Weights of a small transformer language model: 9864 steps.
Each number is 500 + 25 x the weight over its row's rms, rounded and kept within 0 to 999. Layers, rows and columns count from 0. Numbers have three digits each. The size before them is the row's rms in percent of the matrix's.

# layer 14 MLP down (transposed), 384x96, rms 0.0802, rows 1-34, columns 0-95
103:512459522498502509494493485478521495537546544514489491491537518460507473448540508486470479524502490527483499464513508525475524443436472482484504475476526468514484500527503508499450542470486468466445527474534503502473516540484497497505500508517515501468468504489490482512481507499546495482
103:509474544502534498498538499525486499475524502467473525512522539509505489507495493461523522499505525546517473526548520464514502472534511497496461514517507521505527498497512490532515504520493451515482529510510480453574485514484498542475532530481475443526491552498501485484484490444490522495
091:549473488494490509506492500498522467517437493489500498516473530490509503567481533537448531536492503499483515449495470523468503479501472514489504473491493499453482497510540526520518501524486508475489501501521547476495446506545477496510507566457496501483477524489533489519518491515527492531
108:516504521482470506532517511544506487475472456476551471493479509489513475532480485512479462492483511520521485470528524497486473510493514494503528515490494477501472478503509486501479440527479471491567471528505465492467513556528495545519498469511501536576457524529517499504512501492493483496
099:517484460487507453506504478484514487520476499506489466505512474477484503509517513477541495502505493517478527487521495484555532476487478477548538490479487521471525503444540465548512518533482515522533478535496543504518483505501496511562446518498477519486466442512517491496511476463468512514
098:513480551451514520475488476505453513524485479502514525535478504462476488509537516452528486498502496530487509464505502480541442470496489534525490466519494471494477517547538463477515487502508510498502495485507490477510492525470537499525488508539498472487552474482533522533532479499547468476
094:509496490507520518512493476490524496510550479519533518464540485521505496493473530482538518537490451533490552551487523471544493486512509520467523494523493542507503498533437484513489499503539488513487481455502490523517489518531486517546480516474505549507535515491501496474492439491540480509
109:505507523516494500506461533492500466486506514529449526474520485486470472511506483486525548517464480495480538507514513514516489512528514516477499495501487491528482491519483543537498445517499472468495508481436521508516474506485428513535511485529508484451480499485534495512553473511527560495
109:503508534486486474507473530532513507500496514491491494510531496506472520541552498463522543501481465527494517476491522486507542524512501557504511502462461501513511447469534432519468509489525524541535503506493519524536518509552473512488514502479515530552517463527475517506505536501501489492
100:506506475522493533473558509541540514529505536506497540517468486543526512492479500509454485494494521468523499484474481497496530488479450471512480460514521491433499471485491440527520507482482521504499472534493495514486471511473535472544520503479494510497487482482463496500448483475505516465
093:496528502514497482511512516478557549482496505531509457479526492528455500475457500469488494467492520501507522484514498529455492486495509533499533498478520486523511526504456497500464500477502533533491476550462502475495488504449468522557467477474519533528525526527497479482449489480485517467
094:513503496527493515523525529495483482477492605457506473492508501500509502475470531521485484485509480486498499520487453486522476473527555496515509504513520492519474518502488499516477491470484507474536527527543493520514476490536502540525521516534522513531490491523506441443471482533478476498
106:485508523492480526499491560507543481443533490481497466500475507479509502484497455506470524498528475488487464477490506542506541519541491540523508504519503503491499482440466496537547507503495496443498519462488546493504501495487531545484482511550507502477508542494461502484462527494502492509
095:500474520489513485521477501456492481513504476473484518505517521469490519505504526499509477454527472513559485469539520458519478527471506517489496549478469512510508479468538480491474513503485461514502502461488522484487503546490518462503480498483525532551544490472529479481573512509483533463
095:523551507517509510503495517518499483503508493526452493483466519487512533498499512504497485492534449461508496496526529477487510541465493474451486524506498487520498468482500535551504532498561538483483493479539468491458532452455531512489482495484475499511461504483526442519502458525515502500
099:508503502553500502495476463502448518462469492515463462504502538533465513507495503506490492485493516491529462483505496511534576483512491498561511475500509513485527504471531508497508565534479494478480508471505515474487480498488494519521470534523460521514502502476512529489478447526479475548
100:504532543503487469549499530531502486442539512479476526522451498519512508500501530478515467471556549509511455517498510529502491504513491469497499494495486459495494488513466535482433503509512478478524532479512496500499467546470532448497483524518492493475497507470504510517453506481520502477
111:524485472499479472474493488514502524511506483476499498501479550507547509465481511525474521482504493503495435525514540452510477467504525486471459501465492511463497479550539488523476496499524565457468519512434527507488470494530502474485497495504526529471549483493490522519479504498507492501
095:488487502525545496502510515527505473487518505489511524461511496514511546498495490526502480515507525491504488497521456499487514568471494522488498531480485502447458509515494534507471502467503561478523463517499513531469499498513480494524525452494489509502501523476469523506608544502500500495
092:516466469510479526533504546504494476466499506510507465496447523517461499505498448476495471524451513515505526505494465464488500505516522451526513478509460496465506511492509469503499556489500486480520509488502518536472510484487478491502529466537494456560495473502466471486457536515491474462
094:528538522459533537476514512492521542537453484498485511513483499446498521564486484493445476500484516534479505509524494540498488536497531482503493545519514502541487503503499521486509519497537502523519483547490522552485527481462517531478500480481488476501507500522462516553506496507483460498
100:497488483485500450473497452495473484487484503515478517500541473487451493488528430478498529431500538525516480501489506484460513469507479505467522530516503473530478486494490480466503477507465519480520489528485528507541490550481470526492503453504503547532491482518502494495480525494480500550
078:552509520505522519485489499499497446492514536515517517495505487474525528508514474463502485515482504522485464501509492496491497496515520493522513476507508510489513536523469511512466506529521522523471524512485508530496524512460527511523477504516472529533499493498509492516651489500509504493
094:516515505469541471469478484445524537515517497496503522452480498469469470486550467497558496495502525471508546483539527485470521494521534486517455503501507522462543499469539470511525538470488490494488504488485482498499515535462518498491529483481487467526473478508530500506532491511512505457
096:517504494461493503484503491507510491535494488526534517526485446445506494555482518476527520467495522467507523511459514520480482528511513503514499519480492476519467504542450473495529525548511490511497491561494493532533479514484524460523527524475477501451524532530513462499501539518492529525
094:575514492511531514493442453497496476481489524482511495490486529502486512484514466454487532493507514501515509526496473463448499496510522497509517522509479512513511496525522506468455528499469484459479481486531532468467497510560529469476528470495482515518464482553496520497544509528506493475
098:482540486486486499507508519483505495523478480500508524506511554512549503440505494490512532488499491532481494538501496537467503479519520501475511494489500470483448531469495521531523528506480462524480471510531544510500422499540480520488536497510442533467481493503506471496492479546488536510
105:546519520555499504486478494484551496512523516497479459506474541515516506473519520487493470481501472504529495484524516510521527455481531525521463527517482493464521528478466498506565472489490446538544525541485477514466508494513507483462471475512488532521487463490479535520531510502508492507
115:528488498536489464490467481517528471481494531481467454495532483486473498493535488489479511512539517498485465502492459521467503502530533515506546474482482491543527469483530525487490554514461471511525457460486485525493504442481499511554486505528476494510530533545498516469476508489495507514
097:493510472508495496521497439506493460484467508538516495525518534532483506502473486503475499503451504487483525484474484515494473458493507517565482453509508478521514519497459523520528490487500549539503502522469524507504515481527481532515505517559536510489504482446507490485472442520479454513
104:522462528492475466528454517476529500493523501507527501481529480513490507537481501500499496556496492523490451507503509511519520491482499532505481498512502493508485572533432532479541499421521529527472518523525527493501477491526517516514496542522527503492493507520472536513469491489536499478
098:512475505518524467482532530455502481542488568516446529515562483473504501444520485514535510464477489510479472518504503536444493524519487534516451512494478483483476534504496492499491479499501481500542537519542516500527472515507501511518514529487528479516533510479480510487511507498515515462
090:526490480513505498505484534510541540487485523504530501508498553481505486453471520483488565453488474555432503522504504514477509474489502527505515480491512526547495469508520470503492457446505498497516481529549483518486497504522468491495497482503494470539497528535505467493465453509495500513
108:457507523510473447517505521475461542500517450505499489547487545457536504485519489496509527490494542475476461511495540504489533476507512499503488509521497524477505497515477491487503542491470510499531520455512495458524497477474457504444500451512494490464521518492469513464466536523481522501
# layer 14 MLP up, 384x96, rms 0.0802, rows 2-35, columns 0-95
110:494525506492557509520484530517541491488490488475518529523491528569504490499500526501523509486506475534500517461546516417483501458507485443486513497482481523493521518498511536479524558539487465504445517506502474492505490537511505484507512516532523509508516472463504498488475504502477469502
091:547494466481461505438505492473504488483491438489526520483497503510512509536477512522530513521498498500503539535502545489493486506443474480465486468535551512473492512505485528491521529504508499513469541494495490477520561514508541508509492531502487491527451507509523485491500494465475558519
108:523474485480494507518523557495510528542515484483545464493533494534475499502453501534489481493474511467521546482518492496493507473515491507499556505466537519529513492468497462496524503500539466458520518470539441507459491486489541523478523499524499479517496458515528515497460534499490485503
097:494505450513485460536515522470526523518499478492488501482528506483534457494486520537501459483464510510519505492476489472544514477506476466474492466512448497495503510500557470544473557511515469475454515553484493495513522499539519500478526495500469455507517540506510503483462497490487526482
099:529523488485479478497473490503512535536483524533524501475484535530493500456468520494502512483476565474485530461525465528497494457451481449511522478523489523535528497454488501492495493511453493545519516505491489494522510520505512515456533501548515531495534461522475509482499475467507518491
095:536489495512492476488484508485497441517491500507478514514490532515461527482448524506489495495518539519477497528530459490527508488519527512480490492489468487499475520513481506506480545523532475522483472541481492503494532580512515521511511495552503516505504539486512526442501497471431495543
110:519502531512501468522437523471519517509509518466474499504506496507481479513512509451526531479471500466491534494508485469475502495510519504446472524481522465482514491520490516543494530534506455464521493488518510486511494553506454507540495475563546473485520461473528523460500484475508513493
104:492501503488503507479482506521448494557468491497480489497489510489465504500473487431481534524509510475497504460558474507523549500503518478515520506505513456476466531468467476495523530493477517504505472506514525521541517482459542495473495487498475484465472466547506549466468515488511495523
097:520491504459534500540491488512530488531486513492501517470549481515500475543499509488516478520509489518448515510517486481439497466507457516498514517542514478482546520481504518479491533540518512480505527487524511450454512526495518510489488518495497482427457490488484501515469458489482554501
089:510491509496514474516517534527468511519481474499476455510511515521435486515471515497460474509508483482457533458515489505501490500481478512526552525486517500530520507457523493558548476521514512474496460539450516494501465493490520515475449504534515508472466492511508488557486505474506483501
092:530491484464525498477485519509522480514501514478484499526479482515491474521554512474439556484509504510505542514469517463441475532507479492496542520519510523530480522528533505457514515539496505463496534481525493446481488505500518499532472553497501506506463507504500475479475503488452523525
109:521491478475523484476512502493486500479487503527509574525502515505466485456514521444485502549490556487491525531528450492490510526513521471454507556507480476508469492487498492521511545478514444486506499536482498479523541480502483490470511514522505491515531493480500458452483491489489520479
102:520528506494532512559469530509501443529440466521477490473513463481504487467489505507525522530477492473449504491481474493546508513470467540485520486480523523501516490487526470472473494464440498458514464523523518480504541511495534505478496505533486473519500509483490496525506527508489490534
098:512532512501468480468498511491522473504474449514523522498505533513528502473497505514489516541432548503524526529462505466510498528479490525478496468461507510519527474522454450476555487493480478486498517499502526522495475542471523495492529478524516482491532481469486519471499502509473547542
097:507500558520528489500487518473500530514525473465566518485517528497498523451518478498507500496489536503505564487547506514502470473528498525480476505479475509496502492462493507563516513495492463488484493545530513471518548513510535467479546496469477485462536483519515482529495503469510507514
100:539471513515517520450482522496493483526503507518490510512496510480477477503476465494472478507456483504533502552502490454529553524544479470484522471410505478519481480484511477466524504491492454459481495481495539517495498490524535506516511504536496506483496470472522487484503505554511501476
111:504506450483488448485523518492558484512461515476511524514488500522494477489510499511473476469492544506477469507503513487473501447479467496502552504493457469522512504478458515539519490506499504483466493463497479436475495520473505508499515542487504533495442493461494461490465472465501493510
101:510519456497560498479494507522530473499477449468549515511483473515477516514483481511481537493501516473502543458543458482467491518512522483480510547509517493504491509504492504477506552472530516475485502494467536539448515575534482480513520478504516497497513478478507486513513508506460486485
092:551497488520476461503496499492490481475464490518505472486524506500531548453512513488521527520505500464447482524479524478482536477487497526455531514528482477517534493476516470504505499537477540509483481518463455530493494520482483501511470483508484507499524495478543505537486446453539548502
094:491498505489500499503487505524516498516487448521495474526479543491490479541503488547490490485482525515489510527536515502520538499495471496498539481485499517521501506477532528546515496498476498513538423431509500482517486510521488489461469478562517485474457527525532523514518516460447515496
100:517543448497512501481506542477514489460487502485483481545506565493487484543467516466502526539472516534508541520497478472457552552518484471467490487483439502485483511510500494532471520500499522490500487535497502502499506496504527535475456520539502510524477535498476480513479483515512508491
077:479528474486486488489504493511527475523499521465461559517540467505496479523469501543499493531518537412491468508477474480516491519506512510485514518488466492515503487498478479480529544513509510496476506475479516523500514540511520496488483517477545480496510510473492521462540584487490487493
099:466501476468497518481488531464517487542514479506483503530496450503468507477519531489516507506486473469505505545487532515495472533476477507512489572470499463501515483480503471513491516426491522512450508522486485519465481515472518509505455493485490496502463479498546541494499479464446493503
094:518471516519513486474495495468472527480460497492533485461498537538508504511501523501491487507517532502526553515490477472424539505529468491513501509512466482504537539479526525496489507496546515472486494500513490512533551470507509467522511497528493561492529468498525495473454489538511518468
097:472500515523517516503465528493515515513470508497520522491542490507506522489519497490498532511486477517489558487503469502472515486494493492472556514507498487470504530480535517478497574566511491466489469512504492511483480513527474523517432486496491482504498482466538487537516516461527568470
095:515529478477484504469459485482525496550490502508468486506524488528489490463475480503492489490531523520491519473486510455487489549514487456521530486483482459474529449515487508462466574497465480508520527478464486475511508501495483513497523518470501527488479519447442471498477505473515487520
111:472493469469508485450491579469525492478531476498518504527511522543477526475522499481535486471509545497469499503503504527518494479536495461481500523461529535534547481510536460512493522498531489480472486489520437459531505490516507497483518527528478480499506512502510481534488521513502468493
108:504499499486479518495482556477485528528468499482500462496514536496477526503543510482587528491489503490519480480497509527510522509531495532463494495530523555469501464436530497464528474520525510506498456468548513488513496500545502518471453507504484513487488514493506507502476502465523481500
094:476531488493509488485488534489555463466483516467468483491458512518501456483488481509505529504487512498463513494524489481481485492486503538506493539490468483434493443507471468510519497480505470492484474531496463506475550476465503501510454506528488472483538472482523493522456469516519551501
109:545492460457470488450503538501509518491519495443536541457478482519448451475451509482501498503456508512500511512474514524482556501467513522459474477489504506540475477461519474512494503493513487528474490538500480481459552497507488486473488502539523522503495514503508487490497503487496496494
099:467498480502518530503501495479501469510505439493485541480520478531502524486455521465478501522500492503536546471487508510516505531531486509539527544495550497510492510477507461468528497504490498462442495500497495506429481460532476517492495509505533507509479478456508537490500449527476489521
087:454526506484492451487488541532465507478474483501483493527521545538486502502496526514515487459514583533524488503507504531487489478479541482496516526525459491545542461469476475496476478491522497520467469526495498480487531510498528460469526500509494508497460470503510489501500470507479462523
106:504513466503534536515487521492517456492491536466479506499520510540514502490466532471498489519480494502500530534507485511500497531521471538470523495550481469462461530491498500508504572486490500461508522473485501490462509502484480476517503525553485550463516540473520543538472512489467504476
100:545511494507457458511498528508479514488462504483515498498469514508496543503520503502526570506505476486534499524496504473533492485491495483412513519489529519476533451522477499479522542473501484476470500474503511472548515503502511459477520478505556515483510514539479485482475480482520516522